Part of a small language model's weights: 9 layers.
Each number is 128 + 32 x the weight over the matrix's rms, rounded and kept within 0 to 255. Layers, rows and columns count from 0.

# layer 3 MLP up, 256x96, rms 0.104, rows 182-217, columns 0-95
[[162 113 151 146  74 110 138 148 155 112  98 162 134  86  50 129 143 146 139 168 189 108  72 150 162 143 151 106  99 172 176 107 135 109 154 170 101 134 126  93 112 119 189 100  99 154 112 150 122 137  43  87 111 127 116 137 107 119 150 167 119 141  41 137 134 149  95 100 134 175 141 144 152 115 163 146 170 140 139 119  86 142  74 121 133 114  88 114 139  82  92 130 185  95  86 139]
 [123 128 140  98 128 121 132 135 135 131 151 115 118 151 156 122 165  96 158 186 142 129 128 168 141 147 177 145  69 141 165 164 146 189 144 127 108 102  45 113 116 210 109  99 131 126 116 125 178 118 118  98 130 134 151 105 166 117 116  91 138 151  43 121 141 109  63 134 112 132 108 129 106 107 142  89 200 108 149 197  63 104 136 123 145 163 128 157 168 137 120 175 110 108 168  82]
 [130 145 141 122 152 109 118 214  87  98 135  84  91 129 122  96 124 161  91 156 106 102 139  71 228 151 168 164 139 133 110  85 114  60 145 139 106 184 141 148 119 138 128 116 154 107 143  95 189 133 170 107 151 126  86 123 106 179  90 111 162 152 148 143 125 137 170 135 119 115 123 111 157 155 134 124 113  56 118  84 117 149 125 151 141  74 158  59 147 143 153 145 110 213 126  92]
 [114 128 102  85  66 190 181 169 126 129 139  84  29  99 153 129 146 127 165 165 150 186  73 141 151 143  89 148 139 150 183 142 127 147  97 174 101 110 203 128 151 117 110  82 131 124 152 100 131 104 209 106 176  80 179 154  90  99 135 136 149 108 132 130 102 103 101 121 200 107 122 125 153  96 125 121 112  95 141  99 116 193  93 129 112 103 111 116 205  89  96 160 183 154  54 140]
 [ 92 150 172 102 136  87  75 121 167 146 153 145 122  87 114 130 169 141 139 134  88  93 140 135 110 123 162 108 129 193 147 144 119 171  98 110 117 102 145 118 223 185 101 135 136  90  92 146 103 156 105 121 134 132 122 125 161 115 143 158 140  98 139 126 120 124  87 103 117 162 110 166 142 156 136 140 128 116 137 102  81 134 129 149 122 191 130 119 140 147 126  94 125 139 140  65]
 [143 134 153 105 130 105 125 141 164 159 105 125 183 157 100 163 185 120  77 118 145 113 114 140 197 164 111 154 147 127 143  73 106 128  98 137 148 113 136 114 122 129 138 116 106 181 172 127 144 164 203 148 132 146 164 103 162 118 123 121  67 106  61 131 158  90  96  89 139  60  79 122 200 169 125 147 107 131 138 135 129 123 126 117 147 122 117  96 133  83 103 134 131 131 112 129]
 [200 126 141 129 200 121 163 131 153 129 166 119 119 139 119 185 145 157 157 123 122 167  92  94  71 103 127  80 104 164  92  79 134 119 141 126 130 136 134 140 145  67 137 145 144  80  63 152 127  79  95  43 123 155 180 137 128 122  98 137  37  94 113  99 115 147 113 126 126 137 146 131 134 142 127 161 179 108 154 136 136  99 105 133 177 126 110 119  72 123 128 160 130 130 125  78]
 [149 168 102 149 124 130 102  71 156 113 166 105 155 124 119 102 116 166 121 117 121 165 111 104 119 109 123 110  86 194 173 152 158 150 112 142  88 115 173  87 149 171 147 134  69 111 165 146 100 146 122  35 172 189 150  90 135  82 198  64 151 101  84  58 119 190 116 176 129  98 117 148 183 108 147 165 142 181 178 119 134 104 112 168 146 140 144 108  85 122 152 156 111  99 128 164]
 [166  86 159 132 102 143  76  43 163  62 129  63 145 210 122 115 135 192 141 160 171 161  89 160 171 107 124 106  96 115  80  94 129 126 143 173  95 100 144  56 113 123  32  99 129 167 154  88  77 178 102 103 121 171  65 119 115 136 189  42 110 107 112 121 105 169 162 131 173 172 162 137  86 121 114 141 159 145 146 128 128 147 183  60 132 145 189 123 141 201 118 151 191 122 127 127]
 [138 155 128 139 134 135  85 167 150 199 149 108 183 105  99 114 135 129  91 171 182 146 119 145 152 103  66 122 145  95 119  68 129 131 138  72  85 191  74 182 100 119  63 186 157 155 123 120 103 116  73 137 176 136 203 141 163 119 131 142 161 117  78 168 124 135 104 189 108 132 112 115 132 135 106 176 157 120 164  56  65 135 140 142 157 127 155 126 166 118 169 133 119 186  88 150]
 [155 141  87  31  94  84 193 158 176 125 151 175  86 163 125 175 130 126 141 122 155 116  32 130 134  98 101 164 131 115 130  86  78  87 133  69 105  47 156 119 122 170 197 133 101 116 120 122 159 165 151  91 152  55 109 170  93 114 142 189 107 121 163 108  72 120 137 175 139 120 124 162 129 100 161  71 165 182 120 109 131 132 120 110  73 177 177 147 114 130 123  96 118 159 148 162]
 [156 109 131 117 187 144 110 117 162  99 127  68 138 162 111 126 160 145 104  97 148 166  84 200 156 120 116 136  96 141  67   0  88 162 203 171 131 112 103  96 144  66 119 157 133  91 118 142 103 120 122 142 145 211  76 138 184 136 120  84 128 123  82 108 151 140 160 146 138 119 158 141 127 174 125  69  74 164 118 172 126 145 164  98 175 105 124  98 120 140 109 134  66 129 131  56]
 [ 87 165 189  84  72 165  73  97 142 130 221  72  47 105 136  99  97 173 142 183 190 149  92 183 141  78 163 111 142 113 108 104 132 148  63 194 133 164 145 183 170 114 163 161 171 152 164 198 104  27 194 113 129 155  99 198 161 240 111  86 165 113 176 123  99  80  83 115 158 144 114 132 152  57 128  91  22  98  80 201  56 187  97 151  99 127 113  77 159 123 145 182 140 139 145 131]
 [119 160 160 170 102  91 102 121 208 141 111 209  94 175  97 150 102 129 154  81 154 136 103 119  88 145  99 142 129  91 147 172 139 129 128 107 142  91  75  92  93 139 131 171 151 120 112 116 126 117  79 135 191 122 100 154  95  64 147  95 151 109 102 136 101 133 181 105 108 104 104 120 149 161 134 106 133 175 117 125 140 120 136  86  97 132 169 102 137 169  67 172 115 147 142 131]
 [141 120 100 126 130 100 170 139  92 146 170 123 136 163 126 140 148  78 121 146 155 124 132 164  75 132 169 137 123 139 135 156 142 152 108 145 120 126 142 162 146 117 159  85 139 105 120 148 115  79  96 172 195 174 125 125  56 141  81 138 166 140  99 131 117 137 130  87  87 139  88  85 175 179 129 155 112 104 159 155 155 146  95 126 130  98 134 172 105 125  72 141 114 121 159 148]
 [146 122 145 172  88 119 117 154 130 132 125 150 129 160  67 119 117 144 140 117 186 148 152  85 104 150 124  79 141  82 101 127 122 175 162 153  54 141 150 133 128 217 141 201 137 128 101  73 143  98 120  86 157 149 166 175 132  78 216 162 139 118 119 196 114  79 184  86 148 105 144 208 166 105 150  74 143 153 112 112  83 132 164  92 112 159 109 161 126 105 107 128  89 144 115 123]
 [ 88 134 129  99  91  86  89 132  65 139 121 128 172 135 101 143 142 170 167 108 136 149 153  92 145 100 103  91 129 168  89  88 110 185 149 139  96 123 148 112 137 145 120 113 174  85 100 131 119 150  60 119 137 138 137 117 158 156 202 116 108 139 140 160 148  72 107 153 101 174 136 132  93 102 129 160 156 107 123 108 163 116 163 106 152 135 174 146  77 176 126 122 129 119 107 124]
 [116 124 110  89 118 157 135 117 152  65  96 144 130 107 165 113 110 164  76 104 135 126 126 134 121 128 121 141 119 130 111 103 153 180 132 167  91 120 141 148 120 163 109 138 117 124 168 107 158  67 145 113 134 152 160 139 109 115 150 156 165 164 135 140 124 113 160  90 160 112 171 135 169 108 135 133  88  86 125  63 114 162 113 129 165 123 135  49 144 114 165 116 165 157  90 160]
 [ 86 125 135  95 107 144 101 113 108 119 160 149  53 148 119 146 147 106 132 140  92 160  94 131 171 120 122 158 148  91 112  88 143 112 197  86 152 116 128 137 104 183 111 188 122 124 102 122 108  93 103 149 169 169 147 168 129 150 134 125 120 142 164  90 153  81 122  27  78 156 123 179 125 118 110 161 118  85 108 134 171  76 124 123 113 125 131 114 125 144 127 148  97 117 141 184]
 [100 137 107  73 134 137  86 124 135  94 113 168 119 110 133 135 145 110 116 177 121 154 119 117 151 118 112 164 106  96 107 110 164 125 115  97 135 144 122 132 128 103  78 152 100 173 121 159 148 145  95 198 142 138 149 140 164 126  91 130  83 131  98  80 172 168 104 194 170 132 142  92  90 119 124 133 137  75 157  78 108 139 114  77 126 106 132  88 201  87 183  99 182 160 145 163]
 [126  91 153  63 139 151 123 144 120 124 149 135 158 134 129 131 121 159 158 155  91 129 114 161 129 165  97  67 167 117 156 122 198 137 159 151 178 142 100  95 100 192 140 132 136 174 118 101 160 142 122 111  73 118 113 104 148 112  89 107 195 117  89  79 129 148 123 105 156 255 116  81 108 176 148 139  77 124 147  93 149 158  85  94 129 117 170 103 146 151 128 174 150  81 109  93]
 [109 113 121 124 149 112 117 176  98 140 171 128 104 105 156 132 132 142 187 136 136 101 130 140 120  64 127 113 150 125 109 128 125 110 104 118 147 155 121 120 109 147 161 160 165 152 121 166 126 112 140 109 132 155 127 125 129 127 158 188 141  49 146 143  92  89  91 125 120 127 120 155 109 164 181 173  98 113 153 168 165 105 122 129  94 118  66 125 192 112 176  75 107 114 180 179]
 [ 86 174 116  81 113 145 156 131 142 160 154  72 166 183 124 137 132 111 199  90 144  77  99 169  64  98 180 134 110 136  94  77  86 130 149 135 115 186 144 143 134 102  98 139 141 136  96 198 132 170 133 137  96 182 133 111 149  96 140  93 135 167 181  75 153 136 152 117 127 159  81 175 111 185 129 150  95 102 111 182 111  91 116 168 122 165 135 127 154  90 106 103 115 197 132 105]
 [135 133  78 123 157 122 118 138  91 157 112 128 116 139 180 164 128 138 132 119  91  90 109 108 162 159 176 170 135 137 135 176 130 168 180 102 160 104 182  84  98 167  93 128 154  81 134 104 107 111 102 160 122 132 158 131 167 124 118 112 133 151 121 122 124 108 147 121 160 107 144  77 179 123 107 133 156 140 105  89 127 180 150  80 144 154 215 159  77 187 120 101 114 174 125 157]
 [121 133 103 138 147 127 108 182 120 112 190 107 174 111 179 174 122 124  59 101 135 157 120 139 146 110 158 110 115 145 170 125  72 115 105 169  44 108 143 154 158  57 181 177 131 119 131  63  86 123 133 103 155 155 179 142 143 169  95 148 124 156 124 158 152 114 115  54 161 158 146 127 110 115 132  70 117  99 147  98 173 117  93 116 174 103 143 161 104  74 102 147 181 146 132 119]
 [124 161 105 105 123 130 109 140 120 109 101 143 122 161 180 129 139  97 130 127 191 153 131 115  54 160 121 116 151 102 135  82 149 112 158  88 104 143 208  99 117  75 167  97 127  96 154  88  97  82 126  96 150 101 134 110  89 136 188 107 139 146  58 124 116 122 130 134 112  77  70 129 116 107 100 130 133 146 138 150 137 113  94 118 144 142 158  69 128 121 171 107 150 143 172 131]
 [ 56 135 157 121 179 174  97 172 132 109 152 136 140 153  42 122 187 166 168 132 156 142  86 137 170 126 226 123 108 116 137 103 174 140 145 145 162 102  89 108 111 104  93 108 165 129 109 116  97 147 147  55 123  93 109 153 112 188 122 135  96 133 103 138  95 125 127 110  95 120 159 158  83 186 112 135 167 180 173 113  79 110 119  89  86 145 178 157 143 114 147 134 110  75  78 158]
 [ 94 107  63 165 103  46 123  91 116 101 109 106 167  96 116 126 171 107 144 131 207 141  75 146 170 175 130  87 103  79 164  99 166 170 127 151  98 187  87  44  85 104 219 196 177 127 160 104 122 217 139 132 254 129 167 170 198 148  88 142 186 107 112 127 133 119 139  58 169 117 189  78  80 118 147 113 107  39 154  89 174 193 134  94 113 154 147 123 118 169  99 163 119 114 151  98]
 [ 65 154  63 163 183 109 147 145 187 122 130 128 101 187 146 168 135 167 129 140 129 144 112 124 138 141 146 152 116  63  83 142  62  77 149 102  92 130 138 111 133 167 171 138 162  86 134  70 115 101 162 142 153 148 137 160 146  97 174 123 189 112  78 164 112 124 171 173 149  68 116 171 140 136 130 154 127  90 133  82 170 178  89  95 130 116 170 120 101 117 135 171  97 164 131 149]
 [ 80 137  93 155 123 192 103  92 106 115  81 119 121 161 155  78 132 115 120 110 139  97 109  98  95 124 120 128 141 118 188 126 212 100 153 131 128 141 144 103 165 140 181  98 135 152 112 138 135  85 138 181 124 130 152 104  86 153 146 151 124  92 150 168 113  87  88 122 167 117 176 123 185  96  52  70  92 136  69 111 106 133  87 185 122 162 179 111 128 111 153 150 148 147 157 125]
 [197 149  84  36 167 157 197 136 165 140 121 130 134 156  98 135  67 160 130 181 119 127  94 101  84 133 134 168 115 132 129  38 148 143 143 144 175  56 122 131 116 121 128 155 142 155 128  51 131 193  82 161 117 107 123 150 151 171 168 162 143  75 104 149 129 117 178 131 107 176 136 177 145 196 171  52  75 229 152  61  99  80 150 116 113 123 124 172 100  46 173 141 142 105  75 141]
 [ 62 166 188 152 128  46 115  63 126 143 140 121 100  78 114 136 141 139  93 114 114 136  93 144 125  93 139 164 179 119 156   1  92 141  92 160 197 122 116 155 133 120  87 120 168 127 108 113 138 135 134 117 164 136 130 140 109 175 139 152 115 142 168 119  95 100 221 161 162 166 103 177 164 127  78 152 108 146  76 161  72 149 138 123  63  86 223  88 111 108 117 102 115 148 107 142]
 [ 85 108  95 120  70 194 142  70  92 160 135  90 122 185 130 154  56 121  92 176 152 175  67 147 160  42  67 133  71  87 137 133 110 164 124 156 129 121 109  78  86 122 175 170 125 126 139 143  88 162 126 174 147 119 116 118 151 211 162  83 140 147 109 177 158 184 167 140 126 177 159  90 141  78 106 133  80 163  82 168 125  40 158  90 115 161 163 171 143 114 119 172  91 131 130 103]
 [ 67 118  80 156  76 130 129 113 139  96 139 174 139 136 133 117 172  74 129 133  48 186  86 149 194  83  96  80 112 118 123 128  90 178 104 144 138  97 164 155 101 133 157 144 123  81 115 104 169  45 140 107 141 101 115 164  90 123 158 184 209 158 158 122 103  99  96  80 170 153 127 153 188  79 159 111 113  45  86 134 135 111 136 161 130  90  85 100  96  80  96 177 194 187 142 147]
 [ 91  84  84 109 146  83 142 101 111  95 106 157  60 152 124 102  77 103 130 122 132 181 176 116 127  96 115 167  88  96 173 141  93 135 107 107 149  89  73 101  98 116 114 128 120 119 119 114 112 148 140 106 100 181 172 159 150 148 178 123 118 140 135  69 168 104 105 111 161 137 133 126 121 204 106 157 109 122 174 127 116 107 101 111 160 196 120 176  81 110 178 163 158  92 115 125]
 [187  99 139  74 134 153 188  81 128 112  95 191 135 111 123 125 138  94 130  98 198  97 112 111 166  78 188  87 143  99 104  28 139 141  79 105 149  51 128 100 116 219 129 164 116 119 129 148  63 229  87 104 137 116 119 104 117 156 233  65 210  44 136 167 152 178 164 122 189 134 173 110 100 183  44 166  57 144  84 113 149 139  73 107 168 149 186 124 121  99 131 156 213 155 154 170]]
# layer 3 MLP down (transposed), 256x96, rms 0.0999, rows 182-217, columns 0-95
[[ 92 147  84  72  78 120  68 168 143 121 157 142 137 111  89  98 160 105  74 140  50 171 129 152 203 102 119 127 114 107  78 159 124 174 177  82 128 120 133 123  37 130 160  78  53 107 145 153  66 125 112 126 145 121 111 130 149 110  82 139 107  71  45  99 128  78  61  93 151 160 114  87 225 159 128 165 169 138 101 146  61 117 194 111  92 125 238 173 190 116 228 165 106 130 150 163]
 [152 152 155 149 166 114 141 165 120 112 141 154 130 114 150 128 108  57  97 121 117 114 187 177 154 152 160 111 123  82  81 198  84  91 123 112 142 159 161 108 120 116 130 100 132 152 127 131 133 114 177 135 116 114 158 141 139 111 160 180 150  73 139 135 108 102 111  72 114 163 120 150 143  71 161 151 122 173  87  60 108 168 143 174 104 144 111 161 139 116  97  89  69 186 101 121]
 [122 111 191 138  94  96  94 140 106 146 157  85 165 159 105 161 137  87 128 120 138 123 169 116 102 116 142 151 121 105 155 129 144  86 172  81 169 107 124 100 100 158 116 111 142 152 165 141 150 159 173 149 152 149 125 101 120  92 137 107 154 179 170  90 127 131  91  83 115 143 137 103  98  65 192 135 109 117 124  86 217  65 167 157 152 116 126 125 134 103 189  90 123 141 192 125]
 [126 107 128 164 142 207 130  54 107 159 109 130 132 144 114  97 101 105 140 110  98 133  68 117 183 143 129 135  72 108  94 131  81  95 196  94  99 171 140  78  74 153  67 176  87 110  87 101 181  67 120 115  43 110 103  66  54  73 129 171 169  61 142 160 191 147 109 114 108 219 159 197 140 149 136 132 117 122 131 177 125 141 112  56 170 153  89 155  66 116 127 172 119 153 107 114]
 [157 124 101 170  92 114 149 101 129 109  93 155 114  96 111 156 144  92 105 101 110 140 161 133 115 145  96 109 190 149 115 126 169  81 107 168 111 131 113  64  73 140 180  86 147 112 157  97 168 105 186 164 138  91 223 168 114 190 105 142  97 132 128 140  87 161  92 156 105 109 124 139 123  73  87 112 134  94 107  87 175  99 147 159  96 166  70 198 115 118 131  88 181 125  97 159]
 [138 115 116  86  97  60 146 118 107 127 149 109 105 175 147  69 139 160 142 162 152 149 149 133 129 127 100 139  94 168 113 128 132 139 120 138 105 102 145 137 185 156 134 164 123 128 114  77  80 140 111 108  96 159 161  94 150 126 167 109 125 114 128 158 109 107 149  92  62 137 108 131 128 148 165 136 145 120 160 164 138 114  94 115 170 174  97 112 118 123 160 189 152  61 122  89]
 [130 121 147 148  66  98  99 123 131  96 129 141 120 172  96 110  92 121 106 175 129 127 142 136 125 162 131 150 170 109 116 124 141 113  85  98 151  50 112 114  69 174 100 132 170 144  79 126 122 144 130  85 116 110  93 132  90 171 169 120  64 139 112 102 134  59 111 185 154 184 140 112 127 101  98  89  89 110 146 178 122  79 175 125  81  95 106 115 170 112 186  91 159 179 158 157]
 [126 166  87 167 157 120 100 117 151 182 144 143 145 152 178 122  95 139 100 174  58 145 181 104 139 146 147 175 117 225  79 142 130 205 169 106 175  88  90  90 104 145 126  78 141 181 129  77 120 137 158 131 119 191 113 154 170 153 138 136 135 138 137  90 135  85 136 152 122 108 133 126 119 126 158  31 134 144 109 107  49 121 137  77  90 131 161 115 106 133 154 145  33 135 146 152]
 [144  99 135 166 144 197 125  53 108 150 102 112 148 152 100 141 151 122 115 153 134 177 199 148 137 107 152 128 114 157  65 119 155 166 136 114  88  88 110 142 130 128  93 110 142 130 141 102 102 115 145 161  92 141  97  85 137 186 158  92 173 134 140 168  90 172  56 119  70 165 213 171 117 116 134 114 137 148 139 117 154 134 131  77 175 191 143 116 147 182 135 172  97 149 148 154]
 [122 128 147 104 124  93 147 184 130 108 161 132 112 115 131 120 113 140 127 109 148 124 157 104  94 112 154 134 117 108 157 170 114  93 117 145 140 134 155 129 120 112 138 135  93 129 108 164 109 138  95 124 139 110 135 130 135 129 118 159 144  92 118 137 135  65 137 140 176 130  86 125 149 179 150 136 129 141 138 139 134  53 116 133  72 140 135 129 118 119 164 127 112 120 162 217]
 [105 116  74 136 191 107 104 157 118 155 184 114 122 150 138  80 116 162 128  91 162 121 118 159  71 145 109 118 161 182 113 177 172 155 127 127 102 105  87  87 145  74 128 153 107 176 159 127  83 161 202  93 125 116  69 185  98  89  72 102 103  88 162 124  90 149  98  89 112 132  70 174 105 141 131 143  63 156 129  89  59 146  60  95  19 149 125 122 135 178 125 139 119 108 133 108]
 [150 135 187 157 106 153 135  94 102  90 117 134  85 158  75 144 162 198 140 167 151 202 113 213 129  92  95  80 112 171  70  78  83 169 162 123 110  94  53 119 124 120  75 138 143  78  87 131 141 133 179  94 106 150  79 124 147 111 196 116 123 137 127 139 125 175 145 138 102 142 171 140 119  84 150 113 137 108 148 145 171 167 139 153 111 120 118 115 130 151 127 133 108  96 122 161]
 [176 132  70 121 138 118 146  86 139  89 181 104 144 128 117  55 100 142  88 161  90 162 156 111 207 107 160 131 143  79 166 172  92  70 140  88 183 123 136 146 111 189 145 117 131 119  68 133 176 128  74 114  54 123 127 104 114 110 122 170  87 143 116 101 186 128 164 131 154 129  92 155 172 182 168  93 180 138 120 171 140 136 127  70 162 153  81 110 103 166 137  79 122 181 136  50]
 [114 128 142  83 137  86 167 109 116 122 169 127 139 104 157 146 116  95 153 107  73 105 153 154 141  73 120 104 105 181 137 112  93 128 114 185  64 164 102 147 134 168 147 105  83 145 108 181 131  91 121 124 152 185 132  82 132 147 159 189 131  84 161 129 157  84 104 138 178 134  56  94 106  99 145 164 151 133 159 142 139 159  84 164 144 112 118 141  99  63 109 122  50 157 114 165]
 [101 142 142 204 161 152  87  92 130 117 133  86 118  87 119 131  82  95 111 111 189  92 138 142 148 118 156 128 147 193 105 136 108 132  79 123 175 159  79 129 128 137 182 111 171 118 165  53 119 129 153  92 102 149  82  99 185 129 145 108 110 175 137  91  82 164 105 116  88 102 100 108 162 133 190 153 135 146 169  78 131 110 151  99 131 141 151 117 141 117 164 166 134  98 144 128]
 [ 95 123 145 125 110  89 108 139 137 173 167 155 146  85 165 142 148 103 155 112  92 108 119 112  76 101 117 115 116 144 151 100 126 128 109 158 153 153 108 137 134 135 169 158 120 134 113 147 120 111  87  92 113 127 120 108 121 103 122 144 118 144 149 136 145  93 124 139 134 132  62 124 125 134 194 138 126 131 113 170 155  53 116 166  90 149 100 119 102 135 192  64 138 132 174 183]
 [110 118  83 150 126 164 165 116 159 109 140  62 129 104 129 156 122  42 146 123 160 114 152 141 166 107 115 171  96 163 149 115 120 100  98 158 111 139 142 165 175 125 148 149 177 131 154  65 165  73 113 150  94 171  28 137 149 111  92  76 107 105 177 114 119  93  66 191 120  98 185 112 113  88 165 170 160 124 155  96 132 110 115 158 145 117 120 118 133 172 111 117 131 105 153 111]
 [118 125 123 127 124  86 125 171 131 162 160 107 166  88 164 137  83 137 159 126 155 133 136 129 104 112 169 160 141 122 132 125 167 120 160  99 147  99  71 142 115 110 164 143 109 114 111 131 121 150 115 116 116 145  84 132 138 132 127 111  78  68 173 129 152  95 136 138 118 103  71 121  83 132 134 132 145 155 120 140 110  74 127 159 107 122 100 152 111 132 139 109 116 115 180 105]
 [169 167  90  87  96 162 126 149 130 153  59 164  95 182 116 106 137 112 112 165 107 127  33 113 152 140 163 145 110 123  83 135 165 131 134  42 129  96 104 113 158 141 120 153 201 162 122 144 112  73 142 111 138 125  98 159  77 136 137 106 116 138 168 129 138 100 104  85 167 146 172 124  88 185 121 145 143 109 156 165 159 170  98 144 120 172 121 158  58 120  88 123 155 158 118 181]
 [ 92 206 110 119 123 161 111 176 186 175 139  70 156  76 189 107  80 106 165  99 119 127 109  87 111 136 111 154 151 106  84 191 118 122 126 167 167 185 106  91 131 175  97 109 169 111 118 170 128 121 150  87 140 101  76 152 155 133  80 154 143 156  98  80  69 152 144 132 162 120 126 131 131 139 129  98 156 197 170 158 128 176  90 127 103 156 158 135 119 161 154 157 127 137 112 124]
 [ 87  73 142 146 131 111 154 179 125 193 129 166 142  90 126 138 129 122 169 104  84 118 148  87 115 117 124  81 119 131 191 132 131  99 127 148 112 191 112 142 104 141 125 145 142 111  96 163 140 105 151 129 104 101 147 118  96 141  88 152 132 150 142  88 185  92 106 109 142 138  81 111 148 146 147 144 100 121 205 169 107 116  69  96 106  83 143 141 141  94 191  63 111 107 125 190]
 [140 136  64 115 105 105 111 108 170  80 118 138 151 185  93 116 161 168 113 139 139 175  85 125 188 139 102 131  97 153 105 113 168 139 128 112  96  75 117 170 158 131 116  80 126 107 129 105 172 170 170 157 110 135 140 138 134 134 159 110 100 161 141 150 141 143 109 108 121 117 176 118  98 100 105 117 100 104 156  85 101 171 135 161 189 135 181 146  90 109  82 173 160 139  95  67]
 [204 126 101 129 115 126 102  89 105 109 189 162 105 121 117 177 161 212 116 144 110  85 113 190 157 176  83 179 188 171 122 137 153 149 113  88  97 100 119 155  78 218  73 143  90 121  97 151 169 129 153 109 149 146  96 118 115 168 159 154 134 126  98 124 155 160 164  90 108  98 150 219 140 130 183 142  88  67  80  60 180 155 134 103 112 146 140 129 166 165 119 112 168 122 148 151]
 [125 139  61 108  98 171 169 127 123 112 145  85 110 110 194 144 155 144 110 185 158 122  92 145 114 132 135 135 129 145 131 125 104 166 148 145 169 162 152 163 156 120 107 123 117 117  86 150 122  85 107 148 114 119 124 133 179 146  70 139  91 114 126 144 120  58 153 102 183  61 112 110  95 155  98  78 140 145 130 157 153 179  82  49 184 102 163 118 100 153  72 152 128 146  94 117]
 [113 145 215  94 116 142  96 129  94 122 217 129 142 194 111  96 117 127 123  76 169 139 165 116  99  78 145  87 126 128  98 126 109 126  72 141 149 110 110  83 150 167 137 192 176 125 171  83 126 103 158 106 122 131 127  94  94 118 119 104  69 135 131 167 178  78 113 162 162 156 113 101  60 134 111 173 125 193  71  99 201 127 156 112 161 130 109 127 125 130 114  83 187 105 199 139]
 [128 121 137 154 106 147 173 134 118 156  68 148 134 116 114 212  87 118 167 146  74 113  96  26 148 104 156 146 133 130 104 154 127 103 118 186 104 107 161 126 123 148 108  95 107 124 120  70 109 122  95 194 118 133 123 173 152 147 134 147 117 157 147 161 150 117 126 118 127 116  83 126 120 102 169 179 100 165 139 126 117 137 150 134 147 169 127 186 126  69 112 103 112 116 174 154]
 [ 66 153 106 112  90  76 119 144 146 144 192  86 163 144 209 146 108  76  65  99 139 144 121 113 146 106  92 137 139 160 165 184 155 137 108 105 155 180 153 152 104 100 143 104 133 133 196 151 115 135 121 113 146 192 117 131 127  55  92 137 103  76 135  65 203 148  84 119 118 129 137 131 206 100 110 132 155  97 102 121  99 126 147  98 160 104 205 120 143 141  65 164 154 174 152 147]
 [157 101  96 101 117  61 138  74  32 113 212 158  38 113 184 129  79 130 215 132 125 103 118 199 132 175  81 160 120  70  67  92 133 173  98  66 222 103  11 121 168 105  97 118 138 166 120 129 112 172 210 121 224  41 141 189  70 191 134 144 153  79 157 110 149 151 180  57 111 150 135  96 146 199  84 105 164  28  97 174  59 160 170  79 203  97 180 160  80 226 129 125 114  89 126  73]
 [ 79 182 140 105 146  97 125 177 129 118 122 123 151 112 124 143 146 112 144 149 154 110 143 118  85 112 110 157 141 147  92 131 123 129 114 168  99 161 114 150 148 137 176 140 115 132  69 130 117 113 114  98 143 102 126 120 175 150 150 189 162 158 113 119 122  94 164 142 163 117  72  90 112 116 156 141  90 120 163 125 129  62 117 171 109 140 124 148 164 141 152 122 121 112 154 156]
 [150 112 161 129 134  85 133 142 124 121 116 109 136 155 102 136 116 122 146 125 179 120 116 175 136 139  92 122 154 181 112 150 140 114  97 131 150  80  86 106 108  79 146 122 187 120 151  98 145 153 157 126 127 197 128 132 128 139 137 148 122 130 127 124 114 177 144 191 124 166 135 130 136 160 126 118 140 153 194 120 179 128 147 161 162 123 104 156 104 126 137  60 135  96 104 120]
 [128  86 113 144 132 107 140 130 173 112 112  61 146  12 149  82 150 176 127 121 167 157 141 106 163  90 134 140 156 152 132 143 107  89 126 183 135 186 120 137 102 157 152 106 125 107 169 133 113  94 132 188  96 146 120 112 146 156  86  97 125 130 129 195 107 119 171 131 120 126 132 214 149 155 111 130 165 109 144 129 137 155  93  78 164 138 136 139  84 184 144 172 136 146 106  74]
 [105 161 192  60  97  72 108 104 115 105  90  89 121 213 120 148 136 111 113 161 139 198  76 118 105 119  66 149 147 147 183  68 125 104 122 120 168 112 116 105  72 127  99 118 166 119 119  68 118  82 129 131 147 163 140 104 155 138 198 103 179 167 162  77 147  64 116  61 173  88 146 161 173 130  80 139 163 178  94 101 158 122 101 113 136  89 243 141  14 191 122 157 174  87 113 112]
 [147 145 147 116 132 108 142  85 119  94  74 126 156 123 106 154 116 146 134 136 150 173  70  98 122 132 118 151  86 168 105 122 143 118 144 135 122  59  75 183 126  82 127 109 124  94 168 122 155 123 169 136 123 128  80 129  85 109 113 124 108 159 154 150 116 126 170 141 131 134 115 128  97  92 139 105 110 103 116  85 119 136 137 139 141 112  92 151 150 218  90 126 151 113  75  60]
 [125  94 106 153 116 182 143  77 143 188 149 137 134  61  79 175 113 126 146 112 120 137 164 128 130 105 170 124 164 106 170  42 143 174 135  86 123 155  51 137  78 120 115 166 135  62 144 181 134 136 159 158 100 132 129 103 206  83 136  46  94 143 140 128 151 129 118  91 130  78 116 166 168 122 155 114 122 188 123 228 163 181  65  81  92 145 111 147  75 146 210 211 121 138 101 148]
 [154 117 100 118 133 109 131 130 107 188  90  70  87 153 118 138 170 104 120 142  76 158 120 126 123 148 193  84 116 122 159 140  97 114 147 125 126 140 140 183 111 193 108 155  80 113 149 117 113  80 121 137 143  97 106 201 154 112 122 158  94 115 107 184  70 161 162 109 125 127 165  55  67 144 192 103  81  94  30 171 159 167 168 178  86 105 140  94 179 120 142 171 140 109 134 155]
 [207 133 147 143 112 147 141  61 141 132 174  84 182 187  64  98 187 122 143 133 185 127 112  80 116 177 163 161  94 172 102 142 117  64 146  31  59 125 125 215 106 151 106 163  82 113 186 129  64 107  94  97  68 104  99 158  68 158 125 198  88 118  93 173 156 204 183 170  59 123 111 152 102  83 105 146 113  70  81 126 101 151 115 197 167  92 117  70 109  50  87 146 176 128 214 144]]